config.yaml
vocab_size: 26994
activation: "tanh_gelu"
norm_eps: 1e-05
attn_scale: 0.177
optimizer: "muon_variant"
grad_clip: 1.0
warmup_steps: 200
schedule: "wsd"
decay_fraction: 0.877
final_lr_fraction: 0.0
batch_tokens: 16384
doc_mask: true
dataset: "wikipedia_en"
Each number is 128 + 24 x the weight over its row's rms, rounded and kept within 0 to 255. Layers, rows and columns count from 0. Numbers have three digits each. The size before them is the row's rms in percent of the matrix's.

# up: layer 11 MLP up, 256x64, rms 0.178, rows 252-255, columns 0-63
# down: layer 11 MLP down (transposed), 256x64, rms 0.0841, rows 252-255, columns 0-63
up252 103:132135099149099129128124091095129123083175144170136127105126122154128104150132166110131129141156119084133122141121145113126118158138147121156087135096143186121096091165133126144128181090122099
down252 095:142151133110133163110137129146138153130090130124130131121114157078111173109097105139101101177135119138153164142099104120101151102112102104154188138129156132095116164088115095125104154146132148
up253 113:131113099142142147137115105129096137151080146135122149156171116126162110112133090134094149148121121120159167141143148089125130119162121161118153137135117114123162083120097122120207126084115122
down253 141:136135139111105136131089137135141092110128122169151156100124116113124171157140109183141090131150125116090159155117114127133111181132134151141121098133106039149138148133104116138122104145130115
up254 086:119140106154152092101084161118153137125139135154090111100147146143111126112116136096131124092091116161062081126104128161158158167099112125161144140144143143131113111169119146121114109139127156
down254 082:130148092122107117112159137141112103145122112140118126094119154160118111189128128196144115134132127153116149143148150096123088150146149142157086116089101132110074123136097087122115134149132163
up255 095:154144151141120134077120114158127156142121120099168138058123088137147105137145131157146134086102140150140123154088143118167118134144074128170094120152116143119111118109159139140142142107110156
down255 097:133131116129118098134090088156137126116120104109137150147132131112109146137127096170145156138117155095115145074172141179147124086143150134162107154128136107086086101131119152144112104154116175